Weights of a small transformer language model: RMSNorm before each block.
Each number is 128 + 32 x the weight over its row's rms, rounded and kept within 0 to 255. Layers, rows and columns count from 0. The size above them is the row's rms in percent of the matrix's.

# layer 12 MLP down (transposed), 640x160, rms 0.16, rows 165-184, columns 0-79
size [ 89  90  98  93  95  83 104  93 101  97 120  95 108  88 105 103 109 105 110  97]
[[ 89 100 134 141  94 118 190 174 121 134  77  76 107 140 158 185 174 155  51  84 105 116  97  90 111 148 139 135 124 128 129 127 118 131 116 139 115 118  97 176 127 107  99  75 116 140 149 159 101 105 145 147 113 145 162 130 157 136 155  75 134 170  94 176 100 132  95 127  96 135 114 150 133 184 169 119 118 132 123 124]
 [164 104 155 159  90 135 105 126 126  62 185 164 116 163 114 189 144 139 142 143 170  96 141 138 132 143 137 121 107 109 177 131 125  64 126 149  81  83 121 178 153 142 163  97 125 162 115 119 138  83 127 109 117 183 140  80 190 148 192 142 105  94 120 177 137 131 128 104 145 131  83 117  97 104 159 137 129 157 129 118]
 [150 133 163 130 140 139 163 122 195 152  84 147 164 127  92 136 125 141 108 129  91 152 114  71  77 111  16 113 136 118 147 117 150  80 108 110 150 106  71 170 114 163 130 149 131  78  91 138 182 201  90 122 193 113 118  94  99 132 108 152 119 135  99 106 117 108 149 102 161 126  97  87 132 130 135 150 158  92 157  55]
 [132 149  69 143 120 140 141 138 174 128 114 117  72 100 138 139 141 122  74 122 119 124 161 123 125 127  90  99 124 146 157  76 176  70 126  97 135 168 137 119 126 102 124 122 174 136 111 134 116  95 129 127 163 107 102 129 103 141 124 101 204 175  77 172 101 136  75 115 185  87  76 161 123 139 100 124  74 119 124 120]
 [ 85 143 154 115 146 165 119 116 142 142 136 122  81 119 163 149 130 143 101 119 176 144 129 116 113 140 115 180 146 140 129  83 111  50 153 160 147 101 104 117 112 151 123 123 111  55 133  98 147  88 131 108 131 117 157 140 164  88 174  79 106 187 128 129 114 138 140 148 136 103  73 169 110 104 127  32 158 134 124 125]
 [147 151 150 113 102 146  94 162 136 157  96 136 110 163 116 174  88 102 158 118 236 135 105 103 148 145  64  99 144 129 161 146 146  91  91 121 193  98 127 116 112 127 138  62 156 153 115 158 131 102 199 120 129  84 134 175 121 181 120  81 134 110 132 113 110 174 163 112 103 148  98 146 151  85  93  64 133 127 107 108]
 [104 145 126 132 143 129 150 118 128 107 182 112 107 129 144  96  94 150 137 102 155 122  94 132 173 163 121 150 151 106 154 165 182 101 160 136 112 142 135 180 135 147 100 116 117 106 113 137  83  60 147 203  79 114 111 129 127  99 115  75  65  90  73 152 127  89 179 120 176 142 165 159 113 108 130 160  89 132  98  35]
 [122 150 154 111  91 147 102 106 163  99 124 156 110 117  94 255 140 106 122 127 134 117 108 148  88 150 128 107 119  85  65 204 130 164 166  98 107 132  87 107 150 133 154 145 110 150 121 172  89 150 171  98 137  63 177 160 156  99 156 182 163 182 111 127  94 133 193 164 169 133  70 168 123 119  57 144 127 110 177 139]
 [123  99 139 106 132  63 114 137 146 130 139 145 101 163 151 143 112 150 149 125 128  83 153 134 158  98 121 103  87 141 109 100  94 196 150  79  87 137 116 189 117  94 107  98 162 130 123  80 151 214  99 138 183 128 165 171 171 132 173 157 171 116 170 124 175 177 157 125 131 120 191 166 124 118  64 132 157 159 140 102]
 [124  98  61  66  79 202 194 118 114  65  87 103 128 119 146 110 201 190 102 135 117 130  80 147 159 156 138 110  85  76 136 156 122 128 123 128 120 137  91 120  94 146  82 139  89 105 109 120 122 134  89 138  79 119  93  70  87 132 121 112 143 130 163 132 145 133 147 159 125 134 120 211 100 145  85 174 117 121 204  95]
 [207 122  96 196 143 147 163 172  84 170 166 132 146 121 134  97 190 139 124  97 140 168 104 109 130  88 116 180  49 157 137 122 149 146 136 138 158  99 113 133 132  71 106  78 139  73  45 107  93 155 154 132 140  91 145 128 134 157 138 148 160 136 134 121 133 133  87 126  91 170 147 160  72  77 143 141 142 104  98 117]
 [135 161 200  60 146 100 141 151  96 133 130 157 135 128 139 234 117 109 138 138  80  91 134 136 143  90 151 135 109 113 124 171 144  33 208 160 145  36 104 172 123 138  86 184 148 102 142 130 127 131 140 124 137 128 105 145 109  97 138 108 162 164  96 137  84 115 153 153 113 150  99 155 183 134 158 135  95 141 101  69]
 [200 114 130 151 122 123 174 106 107 151 156 151 153 117 121 120 155 173 144 125  89 144 109 115  97 102  92 153 149 147 127  65 161  78  95 151 130 140 180  68 162  83 151 153 108 118 125 139 112 129 119 183  70  77 101 131 136 157 158  48 123  77  57 163 148  54  94 106 153 173 190 139 165 151 109 160 151 140 141  83]
 [138 166 159 127 148 130 115 138 149 137 141 180 117 165  97 118 100 147 119 122 116 126 141 157  97 137 103 154 173 119 178 193 147 159 137  87 145 103 125 126  95 176 159 160 106 139 129 127 138 124 208  86 110 113 164 177 177 161 141 172 159 117 199 172 161 118  72 152 136 122 144 142  76 168 173 165 137 182 100  87]
 [131 147 139 129 118  97 141 104 113 157 105 132 148 105 106 113 129 195 142  87 107 150 144 160 103 175 108  75 108 131  92 108 155  92 141 112 118 179  94  71  77 149 111  98 101 132 142  73 126 179 100  74 185 153 150 140  98 164  96 189 111 109 148 186 147 198 143  77 139 125 130 166  98  80 119 117 126 124 117 161]
 [184 130 120  70 143 174 117 120  76 130 149  92 127 137  89 140 181 116 121 111 165  63 141  78 116 126  92 133 121 152  84  81 133  72 119 150 175  60 135 131 144 143  99 147 130 163  85 145 108 159 151  83 123 128 122 140 136  69  97 116 138 161 142 106 168 109  84 161  62  91 178  98 138 113  92 138  56 115 114 153]
 [ 84 111 111  83 144 119 143 109 140 138 139  89  73 105 113 132 120 164  90 214  98 181 153 104 132  74 119  71 192 138 157 154 111 140 147 114 148 134 115 144  95 124  85 143 114 172 166 112 155 105  95  70 123 116 107 153 118 110 106  80 163 176 135 108 151 148 185 164 180 105 125 121 111  78 103 168  57 120 167 146]
 [ 75 138 108 146 141 123 163 175 158 134 150  95 154  66 121 163  88 175 147  68 127  96 124 133 153 129 116 106 136 133  91 115  94 126 109 104 171 102  87  85 117 128  38 167 106 128 125  94 136 162 121 151  86  66 137 133 139 165 139 120 142 121  83  97 136 131 130  97 125 157  82  95 106  95 147 166  76 137  93 141]
 [129 154 113 127 125 149 147 102 188 148 142 132  97 101 107  25 130 138  96 149 168 151 156 206 113 163  87 126 134  98  85 105 176 141 132 110  36 160 117 147 196 104 136 111 147 118 115  99 126 158 122 141 183 134 102 137 164 113 111  99 107 141 125 130 150 154  75 171 172  80 171 137  99 158 144 176 181 134 136 121]
 [185 166 164 107 103 122  95 197  98 134 132 143 223 117 113 214 130 113 149  86 101 117 101  80 102 131 169  94 161 164 125  96 176  89 139 114 131 120 132 137 158 185 112 102 110 144 132  44  66 113  34  84 119  77 161 180 162 148  48 102 149 103 128 107 164 150 146 188 198 142  87  97 115 118 126 156 121 136 123 148]]
# layer 12 MLP up, 640x160, rms 0.161, rows 166-185, columns 0-79
size [ 95  91 103 102  86 106  88 102  97 118  95 103  97 100  98 102 107 106 101  91]
[[147 147  53 105  89 152 145  77  88 137 158  87  81 140 205 159 175 122 122 127 147 162  96 204 159 121 136 110 185  75 116 136 159 101  89 129  81  96 185 138 132 144 146 117 138 115 107 135 164  93 191 146 108 116  99  69 150 125 143 150  71 141 109 191 149 169 117 158 183 103 156  88 113  73 154 138 145 109 134 135]
 [131 131 203  96 175 171 124 175 149 157  83 127  95 103 146 144 122  88 161 117 123 113 149 124  93 174 132 166 160 108  92  86 109 147 120  29 212 174 105 110 130 109 139 162 150 138 103 144 115 113  97  60  95 152  89 117 185 164 126  66 179 134 125 105 145 163 139 204 102 170 154 103 134 126 148 108  98 104 130 133]
 [172 166 148 148 150 132 146 127  78 129 127 217 193 107 134 138 124 143  74 145  90 149  88 107 135 103  56 133 131 131  92  87 157 103  74  97  84 167  85 111 107 131  98  89 142 193 146 126 182  67  92 171  97 151 140 137  94 118 105  61 110  98 113 149 187 119 162 103 160 144 164  83 130 160 152 224 103 128 139 111]
 [132 113 121 148  95 146 167 102 132 232 109 145  62  91 125  90 194 124 152  71 134 119  62 161 190  97 114 146 150  60  79 101 110  92 182 101 198 128 127 112 135 156  93 103 157 156 191 113 114 145 139  91 139 138  95 161 133 143 108 106 110 166 108 112 120 113 173 106 137 133  97  95 130 117 100  90 119 132 155 105]
 [133 106 173  56 143 121  72 183 111  86 115 144 197 180 202 152 129 140 100 158  91 169 125 110 138 130  68 145 145  77 105 115 149 124 128  96  89 111 115 133  98 134 153 113 196 151 102 148 118  99 160 165 137 165 136 108  43 110 150 162 122 196  69 142 107 132 170 102 118  90 114 117 129 103 117 157  99 112 174 147]
 [130 158 162 166 134 135 176 116 113 121 130 156 140 133 121 113 140 143 178  71 131 124 170 146 116 164  65 154 165 141 127  84 147 125 125  95 158 138 116 234 124 157 108 167 117 115 117 105 184  67  91  99 164 138 153 158 165 114  99  72 151 119 122 174 153 132 165 141 139 105  74 116 157 105  86 166 125 144 162 188]
 [162 119 180 107 104 165 165 123 112 149 148 155 107 137 146 141 131 106  86 159 106  98 127 197 155 135 161 152 158 106 128 138  51  91 127  95 116 132 150 120 106  84  80 176  83 173 102 165  71 106 117 120 147 102 121 135 182 120 137 123  90 157 125 139 156  98  97 165  97 120 143 166 144 173 105 143 197 108 159 144]
 [ 86 108  87  99  87 147  95 136 101 131 100 184  89 101 142 135  94 121  84 128 146  43 120 120 102 112 130 150 142 120 119 119  85 152 107 100 152 119 119 128  90  58 143 130 131 129 169 125 113 109 163 112  72 110 112 148 144 109 168 182 130 190  83 130 113 148  86 209  77 141 111  54  87  61 107 137 100  62 169 152]
 [135  99 157 117 115  73 130 117  86 159 115 160 108 138 122 142 149 153 182 126 146 114  83 106 158 152 175 114 143 104 171 129  59  97 129 181 103 179 115 102 127 159 175 133 152 176 122 129 144 118 172  84 110 116  89 107 136 149 204 113  95 141 108  83  68 139 143 118  85 115 154 117 156 119 160 171  88 130 183 106]
 [197 134 147 161 150 133 152 144  85 146 132 163  92 115 115 174 146  96 113  99 207  95 113 109 108 181 120 154  53 151 137  82 168 162 109 114 156 138 129 128 173 111 112 150 101 104  85 107  71 168 146 116 136  87 110 133 111 159 138 126 128 162  99 147 132 110  95 159  86 145 158 150 132 104  94 121 164 129 100 150]
 [120 110 100 134  65 126  99 124 149 191 149 167 108  81 131 124 116 113 128  91  96  64 111 133 165  58 107 148 133 101  98 109 128 135 121 133 164 114  67 158  98 169 129 131  90 137 136 169 142 169 154 154  95  93 155  85 125 152 174 194  99 180 112 148 153 110 105 185 133  67 116 167  44 116 141 124 130  86  91 138]
 [ 90 128 101 115 119 120 145 156 151  97 165 138  48 162 118 147 136 156 142 123 127 128 151 163 130  99 158 170 109 109 119 119 136 144 173 100 127 151 198 160 176 158 233 147 120 154 109 142  82 125 133 143 140 154 140 117 133 119 163  97 148  69  90 141 183 138  85 141 123 171 120 128 119 154 144  43 122 150 117  86]
 [142 165 168 154 149 104  72 120  95  81 178 130  98 119  93 110 124 185 189 107 128 184 131 120  80  93 115 158 154 138 197  93 138 176  90 150 131 130 164 145  98 104 166 175 139 100  65 120 112 138 162 161 155 141  96 134 110 150 102 213 104 144 146 145 153 111  96 133 120 157 136 121 144  95 182 169 154 152 101 102]
 [ 85 145 119 164 119 120  98 117 115 175 116 110 152 170 115 127 166 101 122  98  80 117 142  92 120 166 106 146  85 148 113 133 116 128  81 121 164 171 143 102 182 129 135  74 179 161 124 177 131 166 145 134  67 121 119  94 132 127 127 140 159 118 113 117 160 128 141  61  95  71 194  89 105 136 118 138 161 122 100 126]
 [185 130  74 137 109  49 126 122 122 161 110 119 126 139 104 121 153 135 157  93 109 152 150 166 123 134  70 140 180 152 141  56  68 144 118 112 102 127 112 158 167 137 157 141 109 143  65 153 115 184  95 136 127 130 142  98 151  70 141 114 177 122 152  76 112 100 173 158 133 117 142 123 146 137 128 153 143  68 152 136]
 [ 66 109 156 120 137 166 130 144 125 123 139 110 122 216 131 118 110 160 130 167 148 138 137 102 199 137 125 191  96 184 121  97 102 132 132 109 103 138  85 109 168  75 148 163 116 139  75 153 101 156 140  67 171 119 131 136 155 114 121 116  91  91 114 133  73 127 124 136 114 171 134 106 113 123  91 161 142 107 154 121]
 [121 106  94 187 103 106 115 142 122 171 154 129 119 132 144 103 109 121 128 107 103 124 117 117 157 171 150 126 120 134  88  94 126 185 140 113 135  87 149 163 100  79 158 202 115 118  95 132  90 169 156  94  62 162  92 145 144 152 125 115 103 154  92 131 119 103  93 157 134 187 155  32 118  72 158 135 120 142 152 126]
 [119  50 117 124 118  98 173 104 177  84 126 138  88 123  91 104 138 127 113 168 149 164 172 169 126 202  84 121  80 127 157 161 127 158  93 100  66 157 133 152 151 112 142 129 163 127 117 133  91 145 108 127  75 117 168 172 123  82 151 175 124 152 162 132  95 188 117 164 145 109 145 129 147 166 105  86  80 118 151 100]
 [110  98  89 163 111 139 113 139  61 102 116 130 129  61 128 163 163  97 178 147 177  75  99 146  92 109 132 160 119 125 168  73 151 137 131  87 198 158  39 104 183  91 122 120 157 132 114  89 119 121 173 129 145  85 160  98 135 153 134 170 162 128 110 142 155 162 102 162 191 102 147 178 111  77  86 147 155 107 137 156]
 [145 111 149  65 140 172 160 131 160 166 223 116 128 191 143 169 106 177 120 154 159 106  78 111 137 139 135 136 137 142 105 148 206 119 168  78 184 117 158 128 139 106  94 113  96 113 149 140 112 103 123 157 120 111 158 114 114 108 149 127 127 133  71 129  85 117 150  73  79 159  94 120 150 160 164 146 127 200 130 113]]